Each number is 128 + 24 x the weight over its row's rms, rounded and kept within 0 to 255. Layers, rows and columns count from 0. Numbers have three digits each. The size before them is the row's rms in percent of the matrix's.

# layer 3 attention query, 512x512, rms 0.177, rows 267-316, columns 256-319
109:102136118142105142108093125149124071129190123102176108129183136140101097131126127129150144105121105138148147102163126068117140112142101116129131149142140108125090109086165114138106110140137143
096:071153122124099142093124122138129087110110094126118115109113126108125120143124144136092167104143128134121112135177095122101122091128115142134120145137137118137143120109137138134110163147144141
140:145119111146128165156139140144130134155122133151123146098152148145137096083102153167188147120145100152131120135134097086137131136129105105144138085142138098139112145159112143165132124106143074
114:147111128099102084136149111145148132130147127138105148135097123160117114106108102125090129140161108176135125106143158118125119149133139108145119137193112086148129124140117109173131099122103069
103:193123132118151132110146105131100166156085114124150103143141153097143163141120151104147096092103116164122146111136114138125092136143111155118149108112120144119106157098118115132131134119178147
103:092068119120109155133105146094146115127130112145152151164108101103104122146131118132108132097157114111121073132186141145111122126167136136184109104111107132094153123111124145107134132102079132
106:123150150093109088148131161108175156132180101112143113144106116095113157137101166089089060106114129159127168108129115107084153111151139129162117145103092111168129123079116136131135096106116108
101:105097125124081118125111100120142191144135105111110123125170090124114132115144116089077107112121087093133164121139110122117112129138130118100170127133103149140135138086141127118137124104181156
111:088096159127142115109107092114081096135111124119131131139103146130089109138179148103135120147115122116116094131132146126116114098141105112154085124125140111128124150102149126125110090085126109
097:121087116111142141117090187102134141096157106105111184093131131125143128141192133138140157175160132113124110112099127147105071161139175140139124158115100117134095118178122122080135129099070116
100:155174099120124113133168127167135122137149107121105169146130156083094119133122168136152098116125138121110134090153139131110128149079102092125125142168141128149173152122117112134129129111106116
103:113154105176125143098196094148138105108126127086109121113149135127098134154057159128104155112096139111124105166120145160165144127133140101115130083153140129169178063147144108133112076097134114
104:198140119150127148147102093126146131092105120158150160134131122154118138160105130098110131111157111105155112164104096140121122076108164098132158138162143152156089119133160132178139130108125117
104:135153157115159136151111143139125128135122146092149143128110120124147143111145125134132114120152092117110116157131122143142130176128143145170120154110141154085129113114116124127130108144094121
099:154082147106130141133173112119122138120141088132155129152158106126107114121143132114132127112131145141148167091102152127120122107155114113138142174153093144116139123142080153103139153125183124
102:140073086154149081115114134127118104126109130170135112078134119131129087173097123166134118123113149063159137127111123119089127079122118160153113091120108166126107130100123107132118120102128126
110:086174100110189114096157093126129093154155102086109139130135102099112137122138114170162122130105143086127144125139144123120146162115140107105110109147151117132158166167134109146143154145117071
099:163142148132133119158094093118121136112137161137188116122163134174151127177128117081103120144149173125127157104128164130158085115141105100141162147148121168123154141160141135118120117106131151
104:098152116123124105112135136092135101147145049129112106120110121092136122114140161143159129168084124155155129117192142096104168168129121103154101115133123120145116113160134145142153125139120099
109:143093151131136131191158187141136146097110095129174114183164073128158105164169137118137091142150105090131138109130141139159134149096117152153113131082136166093126157131100131116098108098102120
104:134124143109108135161141156174130090159100132079163126090181121104118117125076110104131158164153109160134138150096103125139117161167130123138137137093134170089194122124158113128151148096123109
100:105139159150191163145112132130160137146102095120101140143143112141121134149117148103101158127154093103124128093146136145153095175163087105151139119162143094159126129196114141126093112138105074
107:188122102091163131140141111149119141128138138144120132116122129165164105135130103155167132133166157117084115157119117143120098130129109105124095134165095151161125162158123124049097133092144134
103:105123158124185160095160158151154138139116152167063158189117164108094134092129137115116120100134094125079101163124131085127121134118171121134111196112155106152165124131119140149100131147115106
100:160097143103126190114097153146115110165141162123157139114121122128149099098130191083152125124169097091134096123150118136121103129082125087116100123142132119121126176130178105142135118101151158
098:117147134112142135174121156083149161143132109115102109106108087143160127127178121150155150168160124141104099168134124124155113130117133124117129140137136127111120125114089141072126083152141133
097:142188151163112068120170116130141115099108165089111144125111092123131089176128142159131135118164086141134143121094136149169141138122145151133128128135133088156140133102127141122178185084127180
107:174126119112095085112110092130157171115152121129143127136107152126151120113153090076086139187130143134156135145121103114139160125110126111168123161147126131127082119136127130081102123148099125
104:110104154156133110110185091096142104146127118104129125133116093091097138119139125118096098121099114123154144126096104127151155123096184133127086151124128098123140108156113084160135101135097139
117:138175159106068127099157138114121111115144135120146118141109125122130116148128123115100135098087084126158161135173136136139183108133144127137141155109147138133147113109094130153122121126185136
109:081108146106120110163173129082158132145132115114157145105133139088156171159127124127145120086124147118163104132133166127133130153135114109100135145129150119135128163121162107109067133114103129
099:181122127132114144117164123143126128148098083174148146121143121154126134117089125092131143095155109140117168119147171126146106108153135136121120119108115117100104109159115166132120092142105125
104:133107082108169104106095115146146112169091132120126119114134142151125097111102147119144112109124130154115133089123140140114084132124077147102095162070126181109095135174136145108120138101128152
100:145108156086124105138142141085125102103119141133156111163136177078077122117120125166088113145125171104108114140133189163153143098112106112139122171167146151123162157124145083120093132165087131
118:139102067138173092117138093106131111133149133125157149094109141111159120111128194108140125123135145156130111142121144122139128101160142094121107115137147115139133137183156092137144131093128114
109:110091160089142166137119188140158122175106152132124167139132164167135091129093161122114136138148138108174116173115115158129124134108170179124099149095109167127152104120099137125111131150129101
099:121122128107109111141110149127111158127139136157165086108120150147098136144138127135125139130161082093135126114119176129132142060139115137152130134131113157097135133098168123077171091122108141
103:125142170155204140149149098161140136111126147134155146191165071127119091157150146106124102155156117098129134118158131192103133122137183123142111132139067129087113126107093145127076132114077131
106:114136122138141115120105069122133153148108132141097113146070128144116128112097144124108154153098122160140152152104161120144157105103089109101126099152131159145130132131154125128142108141109092
105:113104119115097112156097163146133142187113116133103143117129129118159126117122124096112125154105131113127151101108081137126117099144121130129140139103080165131134107115152184073090117150164125
115:163164110112113098134126127128126107083152137150135145123139130123150130110114159101108144131087122136120122131114138116111100102131116169186069113130119147112142130141123079126128133105152140
098:147116150128101165108119107102131175138122151122123098126143113107141167152158122113109120100096138127111156143123137123107130117084130079136127113121115127111145141141166124094098117109138108
104:112179135149143136094100133125145147133166095099156125095143145072110130117125119108152136147178170131131136136149135161137147157124126151134088105138114123125125109161110111115141137157091142
114:098088116120105200160117114108143120081127143128120111129143099143131088109155114109124134087104150094132117122164110098171167098118090096141175094119119133107103114101109116164127140121140114
104:120089132134121164116116132105125120104146174095130133158096136171150107125179163155165149126134140114105107147147147181161094103133138132153118106142130117085131096110129077104096153109145165
104:102120128118126123134107118136140145106124096124143109112166114095162195152148085155141130099115132082105120095128097111155129121135121131121105127083175099144145154124105129141132122140127185
099:124134137145117137111146129130154130143123146140108149084097143129080110140138156138100116110122101127159159110157167153139108158122140122113060141134160151138117089109146142195140140140096143
103:172106131092146108139104119160158143125174090143143194075129152141159092159118110110148163120171133164133174125134169157089129113116139134136133128178173109122135156113117196169155084123125085
097:163098166159091110122146123135118132112115103141160142131137088122099117100094152105108111133103136139179164159116149118129132126113163078117121109138101122116095133109147131117146106136126142
105:125105149098124099119102121154102121123118105141139143087151129161158114108097151076100123181110133139162190117141149140145109137138107090102157131134112136066144130111132111081117153109126094
# layer 3 attention key, 512x512, rms 0.175, rows 267-316, columns 256-319
096:142153136136168143133145123101162121116136095172131172133166135125144110129074127120144112168134139123151064120091139143132135106135090101111124083120174142133102168131145127122171096094129154
093:138149093104125172114131147090151080136111118150155160103124144131082131116130139117135145093116082117136081120097142132165092126099085160130106088123092117163120147161125166097100088129150163
131:197105130078108138129092106089116122132125127150144137143158173150132118077086107089142100117061147155128120128136121160117130119168097123086115134140127142118113116077115100143101131113123143
101:088106124167143071117122158142138133110107103100150161128132110113105138139187127141170135145158133133129112109125146146116140127156129144123104100189088106078149127129165156108167122068121139
102:104142130149146115104167095121136143157118127124123154140115130127113121130124108144132088123118100143117141162143129133129135106113141138117109107143159110113134149066095146145153164081135146
103:057138130170085163115163170146127114151106075120172125099136088125157187145130134086179091125138117122145139118137116116091104077136181129105137153121128146146127126150179133114116108114129139
107:138106101117076128117122144142110192114134121165107101133129107154130084040096110103159145098146138127153139184102114135136160166106155124128127137112139119122131127119098116103159128123115103
098:128156120161109159091105157118149126091133119137108131161116099186141151146148123090112096088120110098123084151129099143095159119078128132162120138158155117108084136120119125118128161121065122
112:119141128124163133156123126122127116134129134114141153118122157129121142140105144137105120139141133131109100163157125127108116108109137124169105126142174142159113151104092146106174062083124116
100:185165125149152128126154152109096153097154111093146151111128151164156153127131118132166141071110142114113093121120120110147118121156117137104102114181152160134123129143145124097117126144140143
106:136131116126144161115138123115129095114126083153128136134150144155149177124138127118119105176101134103186142147085093103124151141155142153126117130144082124109143090086134108124126135121103100
101:129157147118195080145107154109105125110116118145116139175092103154132110130124165109124078143104133141156123144088142101112151111110138100109144101179121126110108177116131112117143143143120111
100:150117124106131096105093104142085134168121149134099130112127119112122108178122130117124113159078137084045120098121115136098098115139107132110127106150103094161126132169149097119137154121149138
106:177107141162177091129141159152132099117131129138106112125112120051119158132155147128153128119090139100089169122137165134147101123114103105160113124098112135134102116136131139115124065152119123
099:115128108127154164128164156137160157144138125126139136114153103104136117122144147138076130117120081081117162145098109098091149160132144085156146090126103091110120159129149097132108148095126130
113:139147120141154138157147103113174116095101126133144114134120085100199166188073116123119120108144102103119178132108161144168110127135121090135132133130112124144119155132147153134160105131155146
102:129170122106128135153165138142136128159110121155107158143122127090107115108109122152074132134114147112117083097106089107151184154176108141149178143130151141156127125154124163110134155200111059
099:135110058139134147131125138117113163148150146082144146179132133159135092135142100141111174171113130108123141170061142105104155135148140116151153124138144168138125120153105092102091108132136113
100:132102101136158153136106094133100121133131125127097124124099116123100142127122131120114122120121145147128131124129158137145135129125133111137140130133154123118131152118127118149148134145154167
107:139137112113119141132116153169124175166147101101112158146150116146140141137138160156174107109149097158123131175118110131099127198149137154127150182145102103117087128143143146131126121137130129
106:125106139136108144155078143105118132120155144131136105103140144114115112166174183127147170114131106079114132142110129116102133123125165113105144106109096112139130138132121175076095135140129082
099:085104143142116137114131140148136139130133116085139123135133070120113152140153162180137147133171157138100138129124142129100120119146118162112128159123166085109134142118144146132128137142105125
106:182135158153126094114162128095121149101139092095114136105096167097136129134156119156119112077120123132143137142123148132126093131105089097125113119101124147092131128109121103129098126104096164
103:134119149135120134131089144110122113152089126156120084131118116155109133117114115114116099109136144153180081136118115124139147142119069161122128114109085099132090077128118149136168111198148084
094:129111097148142116139105112124124109111100143113120166111157139165119143105092128151129126120083135129102084091109140119174088120135104175144111140139164117127124133089079127117079098103145108
102:136167087109159126139146112126140168118141121104140122153139134115144103146125125136122143125086138109126115123078145183120149132147141123133123145095111116112166163096114140122112111160111123
101:113125151120128154146160139140124123132140134166144135105078156138114107120119124153143106149152115158156099138110114104147127155144185120132131172135139107109102110140125099116139122115147166
107:166125113141115111104116121099105183129135094149126136116148162152130148081119159127127063090104173195124131130119127112106120129107101110155144124144102135121107185154107118161137138142103164
103:181116076120089114083128180103118109096137192138134113158094161167107169115138120104110126131106131128156144148142117130152141153157145161138121122156087136152119113093153114111124117091149118
111:078106123115089097156158169125187085128140119150157101088143119112120118075118129095167128142159142135137153112110139115106149164144148077127144140149118179118108120096095113134153102115149099
109:122142090176151109125127155126119119161161088070162159093183166138161132139142099144112125109143092112149114144142148130172116160098179112150126138151133151114108126140116152081153170085124097
097:179118131119131140144092134156113164147164148089140156138148171144154141147148077115173131147146121127119166136123122139106156136090110128141116124123139141108109130118139142108152105064156147
102:130163126114114074168157109144144164096131121121132102126145128149157142152089132123112163119130117108110114067114117101094155113156124055111104064172084136149122101062151133129129102127101140
103:121120111143172123100154159120129108123150157113145150141153172117126130156109110136130082124151121090148131147122126121118167141133156111154101112110114140129140130154141128144080122118099141
121:149096109123112153097137138117149146163182107137094179133144137172107091094125158151150116139131151163154076121120128111076132120104104114129150118164152094140083154178131147089146103101124164
111:157139102118092096083140112067120151140141137142154148109048103129139118150146182100174131121134164110122142105092167116127094160101133116142113119169141133113090135100133119121135161094130102
105:112181147119150146145133096105113096090125139115167165118128157122116138153119106099114163140088125137173110115154176115142161147108128148147082112129132126129097180137132107104136134139091117
108:139150089108150147106109135153137128140144113119144108129122084140179168135134137155151145096130121110097160113082118119131100143153116133119137150140112152169116145152106137130171102105113107
106:186165163097134085135118126087110096114122167151140165157166135166096112138088128140122144160169114141135112107116122117182165130143115111142129132142143127145130169114162084117130124083105158
111:154169122147119141125151079111123159089087108149130126120138143149161115154120122091142110113109153151124137107109116164092163117093107144137119133129147144163103111126124133100096110143127158
113:172162134156128149148112162094089116153095099110150127140119131170134131098116157102149129115122115169106133167157119110097132123143124115083118108169140109157121122110106159131140128143133176
104:121098152155149110119108128159118138093123108111074132132094087115137119115147097145132065152118123134110123109123114145156099099165134159146133170140095097121133129082106138087122107167117114
107:122100144131146135147137151100130138136154128156122112163120119100101149150122141153168091131160135120136191167160148087161069104150142099130151134102132133173113148197150143126136080140148147
112:166129139154133141132128147160162109084096121104124136141064148146106167105104165111130153130121141121118133118131139129139163135147107128125132109140152093113135155114117141163142097100146185
111:117141114176109155117147125158133129112165116120143113115082130128144119129125139127124105114123138122098111131173131088124110114121134133125129161101171153136159127182177116153099117108144137
104:119124141159096144144139147088131134108095146107133129118094162113153142141183101112119137113157129083131116123110094162135159149141129185136101167101120106085122156122115114121116131165095120
102:135156169124151115120118099155127132149124094110116067138170109081126104097111134139124164130126164126133128110149171139123107105157111103140104095168084095131137112145147090165111145124176088
105:129159105165155095127129111132127097143092116086111160127122125103130140085146101145145127112151145174187130105128114096093120111102098080167107095146109136126123153133094131159175118097132108
101:177105134105132155117130142156078115123120112158148108133125134155117143139097169134145120124151100171127129141155089094103115140125143199108115145158120139131129162138124133105107133097167157
104:146074120143104167168136132149129189130160155104125107129124114096153157173098122109130144163138138126147176122111118149119108140138132149123136138137126157167150148116143132149104101103127125